config.yaml
d_model: 192
init_std_o: 0.0101
weight_decay: 0.053
warmup_steps: 200
Each number is 500 + 50 x the weight over the matrix's rms, rounded and kept within 0 to 999. Layers, rows and columns count from 0. Numbers have three digits each.

# k: layer 2 attention key, 192x192, rms 0.145, rows 95-130, columns 64-127
# v: layer 2 attention value, 192x192, rms 0.135, rows 64-127, columns 64-127
# o: layer 2 attention output (transposed), 192x192, rms 0.128, rows 64-127, columns 64-127
# q: layer 2 attention query, 192x192, rms 0.145, rows 96-131, columns 64-127
k95:480491478505456490466483417460491555439510515413491441572382541584536526486499581540485505451502514498445468495394432543534495500495510553478554515411452535557491537490440508477519528450470593
v64:508541552391591437568487455546542459431559401526422502506462559581501441481463349526586473528500480466559525586540440415511468488503528553534452619516449460257468536557478544491529475424522493
o64:421534485631474467453594462503479526530605484406511524554499547452488615499543548524436509276505588582529502508455495492595401498492484463438561396592490521640520435536543425446552626479400575
v65:490484519539396501520442532555494474453517503446427441518439439532460598550464398497495449504462563539501557564516537469506541506463474572568434431451546595485429429547473548539477493388526412
o65:415637521471593538456573479447521494416474522446420449460562533420561386450491472476487519591553449484507484541459497606524406512530427529431566525568502568504548510459570467568564570587420517
v66:508464512553445450533515456505505528507452546536493463503512482465451471484502480552487490432515563505613559390435428463562426587423537505469459446495440506453482510477461391392526526596431545
o66:386551481466439433398542481552535420489691524527498530520516450412517523553476438414459597466508508564515466546488561450470551481461485562452454499472562506491417541423499512497532499451483558
v67:493574455555483444463558549515430471510514505495471438526565574500437480508574452471453467443511520419537584456513486460581599478519437479476488444450565471538515375464441459547534583491452486
o67:527471524470453485517520517425555483495477517632589622494472507464605594459411467402445472547421519527499378498464550545411424464454517413483508441483514470428479544435547513477422476437475507
v68:520511585490505445530505509523520453506458474526454580462462556582583515565518472473486463497352508469506408551415430501510519513556523584492496446494477434612476493521503642462489632490501440
o68:398529493502422517520473480420459524396480539478481462441543537574455555513491532503453536448545509464465488509479643533517542509518491493492441512487408455371455562424399487463539409480480591
v69:520514476489533445534451456505463371509563457491504548404605522446600554504475469553443416482473520513454514567599504530547509449425467434547568420551543604447557545521536545462599572589485455
o69:541635598508431499472519454491606543402476514508549413408402483502534567515437551467489458527474495560561495570454400474342528544437455464462492532530415484510527454496484473375401517384446481
v70:418539488490392495549490438514489453488559601498487504580533569609393512464514566543541447483536495409467479359546496431550540430456511546553484570453547443491470445543585500443439364445542508
o70:632447470614547456477456488528618564502440454521497412478424510506576527476373392396548551483472510489528465617513491543580447521516537416543482555535525540474489496328501504638479565569451455
v71:498497567547417422486389564482547511545484490488519546527490448466587507534565562433529454512449494521504526481575523536503461537426484480547499524530504404451417464443506409601548480478391471
o71:588488477445517520492481537467443590569481574498479469510478466484481593451438581538507513478600478375542444499485607537585526437530494537528448417569553509604506517511420516493524497535581617
v72:558500501575614554444514573588493526534474494699526441486493448576507555510581537507519483400461531516580472408483463468516431414537417509483479400408549584624574461438461508528474471420546429
o72:484445486460376451555578459363506463496481505501465586562518488459494307499475464445490420508570447508475626495543482482530548429441545517440570529441498452387520543371530540588473407501487585
v73:371550463475442426527549562440578560334539452456555574494493439451493522589647510488451560450584499470517537372541344463529508552477493457524519469503548440560532542598492419463522419440498498
o73:537441476556505562422504537632532540570521496476534464478565461494522502513433547521448426577396539518425402391501494497493561460556529489554468512465478567421459460431521678486443623606485563
v74:529587553509621449463583457491548380527592602524456481480537472557479406460494514502481414411488508420449477574493618485465468468546576540473481530454378484511585565440478590433422407484451622
o74:559430467568492535577512508519526508461514350610485561629462448511389428585482525504545529537559557544483436467482435467479430526511457437473501495484491439462409418617502443577518574515567436
v75:476555518447543497599523454436495493507594435487567466463475565587438394547411523558375557413440451466508422498549591478434498509480467559504503525405455508460504553559468484581477461366465485
o75:449479444498439515527549488520606534475416466606515498536512556454439559421508454486550571466425573486530545484435474393474468455414548530549586395569437469483542479516485427501585530633547407
v76:614491436575527372454548509506544398495494630440445415440443517503497354506450426494536564478500420542499435528569495524480496532417488493454526409513523506454522512547435499514588404482518564
o76:486520550471409526514520499593563520588502497514581484475502390478510629497480515586440524585508474514466539520440421497626496460512543559534403574473502584609390537431530505441449548462398431
v77:454442441546530474484496499528482485660563543553523471499494510506490442548477527471480505411432514522477552595424478572508559569387533413460586454497399485424447419513570511540425505422501552
o77:536553438493542522578501550574550504290387482503431542557594489545474531450428515583493542528588447444480485491480550422626555512438481542529522454542496599499538514501470463506552439480420408
v78:469521525569491428478437463493590562468517521592477532492483438477503459624517381497412514477523443596526533551375423561506476517526558557431621537452514487532533406541535492425339490549574538
o78:564462446397541554498561488544541520482390497491470579524538619586455523516503550494579527610532528371509523538653488475473538522521527469474493515492468547493471561488528542517609485498444387
v79:468551515565501485487528553466541420523484493458433450511444410489434480534502567552570545502398481455470564493456518496455559436507421524490450552487592426587443459513483572483511626434548477
o79:484481446421502447524415411475468594481510516512536455461534526410571524518512508484538498398607503446529384525491493507512499527496498551476482450482394477498490572474473501488533481540438519
v80:414500528424430442498566578543591555465438570413502479546568450513457534435597565461555528494575547576561592587464527450471505446500433479410417576467491479457477420544482565506510465429382459
o80:491513465540455463570376429371534498498483457498572558515470495513516429507402491564484490494499581486435363424468509597562483530582485519646571454507485539560640492295441512556489532472535544
v81:575504492490501501513550490587507556532466658578577398483530652659505480504494456559583423577411491490508485614509445453460545531488531525405521499478477498518447455465463574585592573503517556
o81:548627476418508518516599476402571545524553492438352552378515508489494537608474547487414521411617487546548571551503538498508507437440488478508482574521525514385433543576484460376514396520443421
v82:471417568574471560561471547445538447421508418529501561455505569501476418495434488456566543642507429524563475528494498488477507527604428581515526469570507494516487505498545520441495559531518479
o82:510460505389480489525445455432506482640540614483429451478415533432503593533550541505453553512510531611428537456547480535478524491499645423536457565435501492560586490542515450501556544520543586
v83:461572465464532556414520458494434443399577539522520483582555583565450531433508481483537440508421525421571583481438644488603546452513469456579440539468590505503395564535469529581449528438409567
o83:509465445555492539560546512478596487550464432490536444373381391493604472514467527544574518515539523612524491535543485520516520391511558545468542485594558515519549509475579498520426446590497472
v84:394560462431501469530543416471551560474570466425431570437541472395516565557525501558563540554507460383491522439474426502540474573478467414475419547418557430416510506570478557533483538459551461
o84:610485406573468541456522573541496477559496522423569557570496475614467520486532483380464423466511521509477509548568537527526486413481497590501613497553446453459519575418552552431499466484506495
v85:548529530552481504472539567527522580560477576338450538494493402429525540564604418492468474468505526507521543511517407609373439525486557469561398435480520541486538502631459519550520504486487398
o85:534544567496526545569451492537520466456528489559571411533538470485372393523453480476578504533482529473580503487474591527558520560549478522424560430490387444455500565468578500561497479507463545
v86:517541474506496523514553446461599556470496535554503520473547373542495511478542492509476523575411580565574553557483392523491487469363402453540523503527505530457555569505527496506530476547513549
o86:484533466511552500528481449536527501472541420495397502526504535527488456548456490571527410456590499461516451346479497535572504488544522532364522515479575557521436445492464528498465419487495586
v87:412513550408594507477503553402434544567586423539489544562360542535531545474582530458429406548555484544531463359585399498544539539458495441517542522495483480573469508497604571654493509378476462
o87:454569582573507511468526559494558573537437524450576420566608517572402517524394492580440450546427526476499498467479616586442549451511490561519545431565555429448552513594364411447464438529472481
v88:568532441456409624444471474534410489562447472493501462491496381617434511485439447486511578500375596505473436531561556556587439421466475477500475509595458512450508559515556536470450498495471484
o88:479448481533527390540419553483501521513496475514483557474508433403566464447575473494558422403533463408636509417464487442447499564478491518471513415564465521501515414484409494582486440454482508
v89:463441399515505502497457577394433513475520473437555592491475440498493476472543543489420397470596561465567514549470457611462521536398523391445575527469433552449531547504475551468447466585504461
o89:468539566439423430443542579525504501422552557522500399520543587552528514557463506569481460520389502478503488461492412539576470516491409554529541560475651438535452512502522543440620450473562409
v90:556447485450500527533532501510502585467591524501526539576500439483573534546532505439532460489453598529478458460531433545466467491445625583559552459393576573521551505493463539537608419481507502
o90:461550554580462460455503540553448515546463457462521522503473514442424476488483484596484572452499479523509618527491471450418519471482411517495563527494374421524492527549581520456508470550516526
v91:530488579468487467365459510503504548543463484444540512552466399515429497516631536594516454509485488525496501392539499454489512512460399624546451510507490540455554458503544481632486539424455540
o91:430536462515555482579474529429453475478548550512521521514572488474506523400369482445437538530511519446554518534322498534577518515486516498519565442448462536498501478620561498331440468589455518
v92:395466471515471506520453523596450466583507484521560627574507493446494534534430393493516516435509529446460560522454485475540548537568516440459527466523558539592546511486541517494520662479467501
o92:501526572491625532480470388453455514398412650451513437395578516455525467544627420455557449565504527482536478519468565505391494603441401439519479524525540425364589423556513511486504406481493437
v93:526488547581488452454482461449450420521526453548535478489510507507615597519437609541460433583421547547524533471522464534571468544551530437483510459483398527500511537520526592543515509490484539
o93:458398529523425436453549480511525556480461584379478455489441451548468416493531526519514521505584535476498529456499493569459435449447496538560545504507515503537628438554407471459457466468471601
v94:417449522414471469392403498507491540494502525513527527382544538480498492506463525452519542536568509478563488521583479442460473519515505617531502527509478472531583470491445488477501496510513541
o94:479532521497448546467598563418531459612447482415545333473480379459513429456567519648562485480530511518492440405582473517569538547544612488476492475459493509420456545569550494569536542495490628
v95:505383532512535418529476497455572472497484512532445515585531430421525562565499512487547554498485586488488518458524474561564499605527484457508571493588511493557483472528537524472459521535446484
o95:506491464571439503527473485516570466442536571502481577498540475540430510441531493598494571550470500493531501447409545432464547423447511565529392501474508508562556476467513493536475389498591687
q96:560473571517561415528475563485473495449589541552488528504543530497480538405514492453443448507525529524545431500554565405559440546556418526538520523498455491483591531526464491514533556502517532
k96:498462519386464507546475545552499437470592538556535494508429552471498552537522515485506562563497578599512489520581464500553495491492498510597474509544603400447414602525487430521559531497485464
q97:446510574509470443431533310486534503494446510511550480501501457500555487407558541503519510507477508496522534511427520541391576506450487502525466469481499523539519455527575521442502451403541491
k97:479437544474499484524532524529479543444509461529495507484588526487473500519442433503529453555479429512427464497467540528462495524572538483539482510564530542519385526430471482483509498494546483
q98:407528416436538411507572558538451493520447473500421458523476516489485556502443460526544537451482506488508484518475467465531507532460487476462562526487510484508485484497430541520508515529462516
k98:529505500462523503487477618415441492475534528520517480498418488583478570573480485486467498523518485565514511472547525521574495520563368490532436486449514544488542510542403521497485479488467511
q99:505519415490424487468515480411487424515429546502424500546526582492497501589481539527398583482470453461562464427556548558545438552421509479502467515490556480412510456486547501484506524454432507
k99:472553483429598523498479541462511533545470475451422513497425509500452580585521502508500495497537529472472612479477456569475476473429424466489609593412441484512526439485471512476492514554436511
q100:486478452488462531520545561429498451541509493554430450534524544527525513408501476543512513487417455498480473509514546465555427583455487511577475422584527576527450472429523465529504522546530464
k100:504446505459474468554451506547527540484524484558518612443541517435551481400443481493496452501451553534504439467499488458496544469543520488602492509564397530411493523447499526477561562483602448
q101:570422515481507488496428472478518443489576497465494510474584503527509470395532481461424435495466457441472555490489464426456569537529539521446470426544509547555527512516530571460500522542473483
k101:493481534576443521518489507542486465492497490498471448445501512507514499468463523575566532522452493558438415484496548483503520535490513532540492508480468419525455466454512417445555513504479515
q102:574473620510479547432445431508631463382522515473574469483471469505546508409479640479566541529458548477455523513415440521415535446506532491427522515543506521583574516451406435526549475480503445
k102:521495525572526529546482408540503395524458441496485388491580436493544400461551481610423540514489469505346525489457489586420524541492613469436533484520460503542484401502484482407454517476499588
q103:490480441478534555507469533515564530453534461540533512444478484497521469569562407549478479475561571540488416508507563506544488514489563529493502523437520483487526526485511505539525508473512496
k103:587498492448504466537528490452458470539570591545476469511511496488455586499537593471484494467514468511628594500554486537537425492526436535502458555524432524441502443533438466523490456532451528
q104:500494404404490527470589580449401448596542501497410473496436505551438489523538500556541488474544415522496528439473486430529564441552476548472479564484579479500522554513446485539490463549508465
k104:503505409482539457468535525479470493527464583534426522534475543524481544536540414500439532522503508494480494442581440654533417616509425559459558499441584474490606462618422471530549539468428552
q105:532502451472480489527415520596495474526537456495548534445472517515466499476428480522575476507529503514489493517475566518549533451537443496558507461537513511507410600440559533503517502495536506
k105:461436550500533565483428509461561492492468524561612529484549518485534515445478474553468489513473571481582444565576491394507550461480562509593484471552492595380457464425477502430484528507557370
q106:584445491514524460533485581394513525549444498502455488450488582475417579530424492505562474480509443476493534545485472533522447489420485459580429482520431519496510485507506438489530521511469562
k106:481540507468493532582480556514526535521516508603474564476428480519499513541539510519467493460497577525545485501603498510498533565508465506434512485414560510429529562497543586575475526528469462
q107:467466502522502460501475487467469520569538483466490539487450513549432491483554536485492526557512455469512595457498579571449482449507524450473506535507465474500600556607537514487482511515516534
k107:518507446485583530490561553494419490466474559429462480553488441498452505650481499485485527493529531504548472527508435485545439570528475516471599604391519445525534503492495472505519424476429534
q108:451478517546409540504510446513522530467521452482554464493524573438525538483482505514442511455501473443534524484479478480480535428461535513440452516518513532516393411456563514449538583545507478
k108:529621594526503480481471437598598523524455475442509541439560521453517371321465512492540462559485480525426515505462605435453566530510576484553488420615498522598460514415511481476541458476573484
q109:492547449514495511552493562506441448518578571494436571551477447493467529515554430524604534461466491495580493478547467503459487415486468520512383480510529496414598498475473503516492508532538550
k109:474465539434525476494496520528463527524530478519456492431395528522529476603464492581448444480543481488468460529505495578518453504481527489508483472475523560518424549577530517459567543507504491
q110:509517468388526556538446523516528484546548517456533512557485450512484522576482512441523579489535455493491510472465500436536487561548437485472613483459446560498518450551471506467485577504572562
k110:428452421540576455528549523503435550488481440561449534523470467467434472445502484514495475469492534492472424453526401522497456497558468496512453563518520456414500627537510477536520529547473453
q111:562513486455487509553545441451503460493594529477485507562453438482538491452528453396475557519507426528462613500505456497558439484489549506420498555539430497602534477590487526432452503449453506
k111:506518458578484457420549443503541546484478520447483445494455469576431492599586542507502554531634522473467506529491578458475572442461467492426513458418573491533497484534440504478442527576450528
q112:522559459478527492491541473587572467468572534514531487507514476426469453394521413559426566472486592438455494494490494520416493444481538431413458451543476513546509465456454557476546491428533532
k112:446451547475516462465456432497463484455388465478543463534546541595489450434506495427498484512480513494428534554441450471517581447521528539547476485478461572526471470474505462465515464528489456
q113:506534446535601463466497488447551409473521525361502444504435441463443550519534541526537461576536515591549517454458539540494480540455481534489426517539463475509592545545458455508447454493546472
k113:552544579473498502533524474492465544542475483502489499530476463515499457611510561532460559466555468434506519490557464549492476402523499489425552575353514492443502534599468488471491528545463559
q114:572470452510537528565518512427438529540530499477443593483452585424495557464540533485541555469516478375573453445490493446418418519495485510554506526519446528452468497498538552480535476560482546
k114:404460527531448547476534577516553424450533521503533529489509498493513515470508459530395392499549567509506448502582501502556503524541456505501466500512568546488458568472504498511473536469558411
q115:437558521480549494416494416570482512522587579398523481488524524545521461479464495492470524562572498470570508529425482518461518501493499531465530526500472525434518435577498580442502534387567378
k115:483470537548565537503463466466488515518436512511507511480494524498432568511597509582509450493494483503431525476492501539535402533537546471539520518510576559525482472520511478494478437577456525
q116:541446484513528516514471518516435498592438479460520509480515511521478487457483502485514517463542509500491477568439530448415494571475546520541540542514547455543508538565545583522600584493431470
k116:440466482450478510516523577523449533436567524484498512556532527453527512482508585527551474538400530543445497477510522474523441589517515485484534533492504486400474449482431419496465450471558436
q117:453449458523529427594514609405504479492592530480471487453462520441439555552480585500479592498458481514566530510562558512565455486570478493550532537484494437417521499572490508527440494550479472
k117:504561449509511520471534536555461534623486544554506523498413469517438567573484476489466479543562574552554479431642437486555430487502518444537497541394508465493463547554501456506464494511435510
q118:442529483474491517540455481479595493466440456555558508513529498511519437527473502599528584480437501519558433445477501459422537488545593421498484532567400450541510608458475512466494497533551439
k118:467450556550514489486529491617487471520490434506519456461592553442479471351454490487532487524453545495490536543480499507490551550518467557566518379534527564446364508443579537417446523474611515
q119:501422472418496522507555537481483543501539457440439527470472568538512478535517454500501470465427531464473494442502517484435520582535551582560573505485543485485473490518499511495533553545483443
k119:485520512526509471544482587505492572487548544565469538516485551419499552450463401488457495527501447637494474501572441485474469527418407519569501545520507552452542523436571449509592461470557503
q120:411515519451518465509470544567541539502532462490487533585469477505504557448502502485479572474468439513550449536550508574544562600530549462574541455439484557489546450523543492433573549550460495
k120:538536388477453532461581468464472496487426480557536531479435604578519538577444542526442539490490619526570517480511495480567441424450417479520494481509576504505481539415435463549447397453490471
q121:549401528536477498474567504545474459508555467486523542493487443440463506505521582487469530465512600460511522546445550514517490469400421467549485472587494511473512601513465525483464565433544608
k121:495597471471513459476516451448533510520517523482454479447505504492525506560482495489508472537449451499534582524563371465560461497585597560476506470432490498474479454435509515452497460509489468
q122:520529517469521489471529519503491441529426509469482486489531502486534440498584494411421517513428487488436525492497434495538539446454458515452537438525553456504482497476489496534481465538502499
k122:524515447444473553488499539476495562431532481500435541538446520548463529525490470518475605550579497443465501460449498522421449525537490471504481564462490468544548487551415523483517564477440508
q123:500517522432522490500456459500487538536531468450624581538528430517490488506499629546511534564605539483550455594426476529426496503555468492442517510444435512519510456536494463536472521488477529
k123:519500505612540487445491384412531463494469539437532460538470398545506531523557461601517452458532492453478549430460470585489504426453539452452412531475530509529512480519437538430369374537448509
q124:509447528440466535508433483520526492507451489539479518495577512557562384462561494495499599569459482527456536450449448443435576500514562527383503492551506484542477496470478494523559426442576500
k124:478420526514486493499438553585531482477505397523531501487609528426526469343493499504617510469389457465425465501469604541401535592429466528608532480589393515544463541393587504472597594467585440
q125:393605461513531526445533585435430472527446575424422441492409452516506568504512537446461568450522508454603527502552554534532484419482482489522479534494416552407509507526526505500502518513451603
k125:472521467501562548528486454452523495487481520527486529537493490575385517581505430473496465468581476487489554531418475519489498499564521487434543495415535512598579418514476460563409436493383509
q126:447442458485518455493513596433420445574520444550402477533477538542569569489496459537555544528553496497539397438447475498494462551485486623535541549510536441466526522420461581488520521531492512
k126:516502549470523444530508479577445487466523530537518514531496572485454522523477494426471495468432574494548472499571508464499469533521447487576514464487469523488514526584515513467517550528542499
q127:521488394493506470516534486459519502539456471600427554507520476418537505523472428497508515462528544490520391478521471496494510437454453557542478452550485592437471547474501554479483536527510490
k127:534521485447518499507528498433491509566510552526541507433449529498476603545445422490484490540485553447556522549595544516612454556514514475610458481482493519443451527504549473600502474454522482
v96:453546512485448513461506494478493503486558482478461465428499480461466520468517462520471521531512523518494494402469477544508555572464491476530519458546522540468511508470518498493477468516509529
o96:509447550557519548480487541540531561532541509538536580509516556534490521456494566553486508553491478476490422507458527513453488481495476545510511465505509456524458448471491485498510464445522463
v97:495483476468561473549479489476559449463552516415461549505544514501546460443490443526498514522522531483487476502537508575555459508459549500528446493459466536460511459469526468539537459546463499
o97:495517513554537498456487466501504495484468559497534457501518531555496518534484539513479469505457482532575454497423508520496486482496461460510500509514482471453527496468459501492471499525497478
v98:551490487493524473555467513491459489490514515509500523498515475471523450474499520499508503445558514544483518462469530538516492542432483498509467490543487501432490542508484552470485554521533476
o98:510524517442484500511491508536514443528556525489576490510543488491405507532498494433478505500553475480612543557568565461458509503526523545440438489454431536496438472588543483463464532537475544
v99:522534555483524496540503556501478516531513449449461477411533492462487534545473442495474502450526497560469494420522574475451489492527526579522606530496451499432477522465503501439455569599491461
o99:483534452534499452500459503502547515510537490508453521563515497486453510549467475514491522510541495494548481542491521518480449529474444476495521494513373545459521485550545469516506543502412522
v100:426534528582505557556481520505543479530468494563497539534524467484464508493520479545494538471453502477512435450467525492531479513547481506551492416510488535497473507450540582503491501524456497
o100:498500507435493476473516464506438454508506527512512512480479534525540470488533516451455458504543520559455468519541444501543469494481449488457467543471528472433532504535445518535473518502489487
v101:561489508488458489509482493463486477504499540484532456486449463523564485536490494542529471513468486479466532525476503479500528551471521523479442466488527512451484516519467531491491462484531527
o101:486489544512491472500512517521485554489541473443527496492489487512499512422563525504516531477548495483610507470494506506514522516525523490483501515511444479517487533569551503473491537533496495
v102:486461470504527478568513508452519490490522527449497531534505538522477505463484533500514467484577466563505588530532452432527477474488529482483492511505486501532511520545458473450541517466487461
o102:454467542482499494461499453520556469534442535489548457481513434497534483505496482488512423510478504491558424513506446540411525452494547541468505530526559480452488491479544503500451420485504484
v103:546452515550503539448536564492463540597480528572435475513529530541488508520460471522523495514490473480442486488498486507490589551516483521501505499451458521490451544482468516509501517473456525
o103:488548587516488460552515511481489518419561464487481484495481515462496500472527504520516465502495514575471545452522468495451476523474487514504530543487448488482502462540514493496502508483521469
v104:449451519463498566499492527471468494512458495547481533448474572449489523521459536476481526487466524471495455515508526518473499526541474486517480445471491500504452469493533519505537535511553477
o104:467405456463521480518510483550436485448527499463476472517501501486492512456501478516458543526433440472523506482527498498590460542482498528500511429514493466510588512458449516514510468501477519
v105:473497461557521533505506470430471569546562543471483499474470452495482485475595516490466501448498543542535518475469470535506478506545539510479437477479490581516537458469455499509528479508446493
o105:554541482511524520434448538505474509445443564541462541464510531579522448508499483471506500568440472415496496495479512524480525460513492481476541474526543415461513531428471508482474429478495473
v106:558454535516500507513517508512483521566502514495455487426460516509478529431501438493478554522520459474448455482490492496449552538541495505517508461462523533468538552491505490489465512553492541
o106:438485491495540531478487487529480504479531523502521547447507499484484551532480528481449535507501475492526444516495463550564524504521459494462504530475473464509435492486453535415503473473408512
v107:507563493466469495516522455466498538526502540491533504544467465510558529532526510523486538583500461524503508500454448499504524495491514473490515558486547501528550453518486515503516533456487521
o107:513486462471530531470471513496546539518447529493464484461480543565490502481476513510539520495524536493460492488418498528450522501527543498484527491584501547507452525479511455504471497582474500
v108:518517459512490479535545505526437459544542458455437512488526570539452561483494466470542504449523473446527445448474590511499512541514462587551485497472448521492465513489525560526482486535476504
o108:504500505451439455470503514442518529535541553561507512519507465546494464493458469453496507530475491511521467466528521543535490502490501556512509528451436472465500554488508548558530532519500559
v109:535510556484504520474449490481544462465510571432555458509452465438521466582490521509506510565496506505501587484485458487480471478471518460492510464524594525510526499521508476467542451477508528
o109:486502501524513538482480501503538558500433465449510500487502456430543479442483536522514497509545558521431426559474495529480534493463471501467487534484558437507510527510481510509500498471533469
v110:506528568538495524580487486515533443461500499480505490441516485438544484477472561484483445544545514488555484477468512520528454420428509458526535469514427451464486443486535516507492490558524478
o110:540527498514492464513500520468524560506481481465463525494479541468546555548489492529478465506471554527516510550550452505543481489537501448507493560577548493497536508522506542519455466532536484
v111:488569568508464546476490534440543465488585539517523530534488470477475445512492542482478466538467546474509562472455481517491512470514492486522466467433486517526543441476498492522477453498485490
o111:537456483481523486499492480529464494503491503466528535517451547489520512463501499532527527535490479505446497531474527545530460546528570507544484507460573550522502527508459459517509472522515470
v112:447498521485515474524492492469532473482489543473575480566545513473534488481470507474507496531561535498526495466477467482492519473475520490447537557475491509507481515531452467526514458509523472
o112:472493537515513512461414464490523499550496557467553486511477497506486561464481534530420484483507552580488460553503513514484536526479507488496463523521518482451481562551419474498515563501545547
v113:510517496478516447490510500540451481483528500441530464543486519511473517472494509496484489457548529453471535540513495512501512531508505459499535514533554431523530547463522487496478507475483509
o113:505442478468445506546486504524509479480510497535515527509469439495490512476495546527479527473520447547490538532540492482518488430491504476457499549438508558546495489535486508519498458470490528
v114:479499474529466529522539454514486477537462466518488460425502520523448485496482430539524523484494466494503473453497528504472506462519446527505539552524482467518519486484446510441487504541522504
o114:493545521470462507488493489454505522505534446496466501457500524498451508527540469468547447556555552513503443511492447491455487516528471512508495515501510466475503523522562464512479484470450508
v115:500510495535515557497449461503525486480524495470461474485491527537466517548485483490495563518483513530503475493444514475474513529511477500553481525509493505485464521539461536466479470447491507
o115:542523481535513527522553553555492553533471511521466550495514511537474473481503515536523548485531518527518518527518482476472471515482519453526490514509523478469521472566509505525485523510470517
v116:450487526484501508521491534472524448467507472496476477480529532460496492536470538499546531490532468525523469451487505489484512487502527451457504484492458518444487478466505506488487503519512529
o116:551494423459532477509526504506481493468523494470510504565522513508546530511477529441469463546503524537520501515444510531549425543466497542513521531542532499434534538530484500505500486470530452
v117:527503449460543534497453518451470532523448451496486525525514434482449550458575496505486504544558477573514511492506461513464548511549490504556473478447501516556504518545528507570485528493505564
o117:484474410507539571446512479541515486470476545498466485506485542491488467540494455495502528469485450494496469514439471496458494485485501488526508512473489525511564458443464513500557489539470420
v118:514519554492481488556472514481555463451513521546545514518524486468531479467452496525498463482487636420569472468493538503520463498446522533532452452506491583450482465460524494545532483545564527
o118:506501496423465526476458434480458511476508535487478488460522486477506475503538489430526450520536540497500510553495547527494463475428434501447459472463512518439449493457549452525548522456469437
v119:512431544442485526490489469553501466499494481524576506470516516500549453520523517595483467482506464515519550523528532552494533465485513552505429485524541504466510531467521471493434460506509395
o119:457495467520508499521505467502564492477511500546582489493485479474546523514521519490502473531568526483469501448528530486571494484524511493539534484494482532554432511493520515464548548513496524
v120:502558519483505471489473523513458487481501488482544496510543512449509470510471453481490424488478533472584507555523564580533468472467474479512503446509457513439504490417484471493497433519460476
o120:495513502513495540497462530511521514488545519457518521471437464440498505462517539499556490480481543519507524482556505484518531477456500479547443512510525510510477497440519504573522506483574511
v121:476538522476491486438474467494486511469546503454556489471448437494430450473559492497462509482495495514491508509466519507475520480509502496531466477493518478464463483460493490535521483441463500
o121:540481550508463509475474529492484459541505458528475481536502503504531452493440469453486455560527438466435508517532468486451486497520509492492476486461460548532503462509529494455489542488511509
v122:545521454516492512454529456423537503537530485526475469457527491502481483497465480504489482401541515473517425497506519538480473434530422495468448519494495563477504518492494528490515427559463449
o122:496505509526511511497483443522512506543504484520545549500533515467513484513526499421514501460512513513540537534492464498546509525469514518409522454532466463495490495517536501533518539467487504
v123:577443483488492502472457517515497533462520544480553530470463478512580500490493457505454508539572478540514491540492504491505525504523468479473536540540544450551523519496526470484481470476512470
o123:512477479495476517468470419552496489511495502459560545485483449491507546514534478502467522477502533483456493508489496496523510489528532482473442482549534525473440454481518471474491515506540533
v124:470504508476539446476519507537505509539474499532487553578500511528460507491498520548520525526514542505470522470491424439480526496545541496496479492526535459501456479536458511455494524487477494
o124:520509469456473498468520499473482502500489465460520484493495520501542514509535500506549495529472463535476508551524475534428496484472508547483484548511542532508478464527566463517504515478506462
v125:531486518474490506490473476525515519504535477538482483570508533553483490508500527467523504527488445472526521561545487519511528511477572433485527522509529500524443539502468493472480509519437547
o125:465498517561526509550483512489489554512468461471537516485495467503452532529506529530502567484514552517418508482532532514496492471527500497513510530474509494506472511484478545504450488495535509
v126:529506559522487488504539503472501497536556488535468448449449515502463547506538541497489454527456515476539455434457552504541548526488497610578509464535469508466444459499580470509527541487440519
o126:500508447435478522514545570477504493535494445541498524527499496486430495500455468517481508463476532450453495515492502491521540449553543499480451493477499529482495557532477505507461503559516503
v127:477496457502497531539433558502485532546487430495503458479482506485503509450452453469476428504541496518507465496507515492453461495443488506490515497525448509518499431428495478482531484453468509
o127:510521429504497477482523480520491487456505525538454508504515524487480523516495527555453533484508494491499472482484486511522506465519509487490464518557546486491548506507504458536522534494496550
q128:454532462448521527480495500508464504467516572441555510496471509498581424415466597583500536509528521536525511509395460446386487543524567584454537570509420476544527409458547525542467491534543482
k128:496613583481552487422590555446483415475482413523546480570439491423471485472361533443618525464382567491554537462585458442498501412448591594559563476429503612440499447609554661532565490514515571
q129:393530516524530430413437514584536426534511573502512519538474427464509649510547470421589622467344479462539515556492511567544569484433535472577489476489546461576577490358476479558552545519554601
k129:400452485468527529484454458450463364531533552499591557462504508585506644520531543581523486504480586575532520486494543553488485525539397525503476502595508474521543494466533387445478506412551485
q130:435371594542597542512542454461491477436435466541498405484537553457459544546502514541463558530498615561511483416456489532531446483532430547537401456489473499497511493598452476446547519475512504
k130:571528498527482536418487502505501543532523535540414431520470463459632424548489459454525493590376474546486438517543464518570463495496533501506572521543515555382546451505479408510504579597586517
q131:588444343572549459523527530576416523592532538511482561523419491534482488466461523496473499438493449561455495576387538505447519446487442516518455515498573514466472509530466379493372499477439541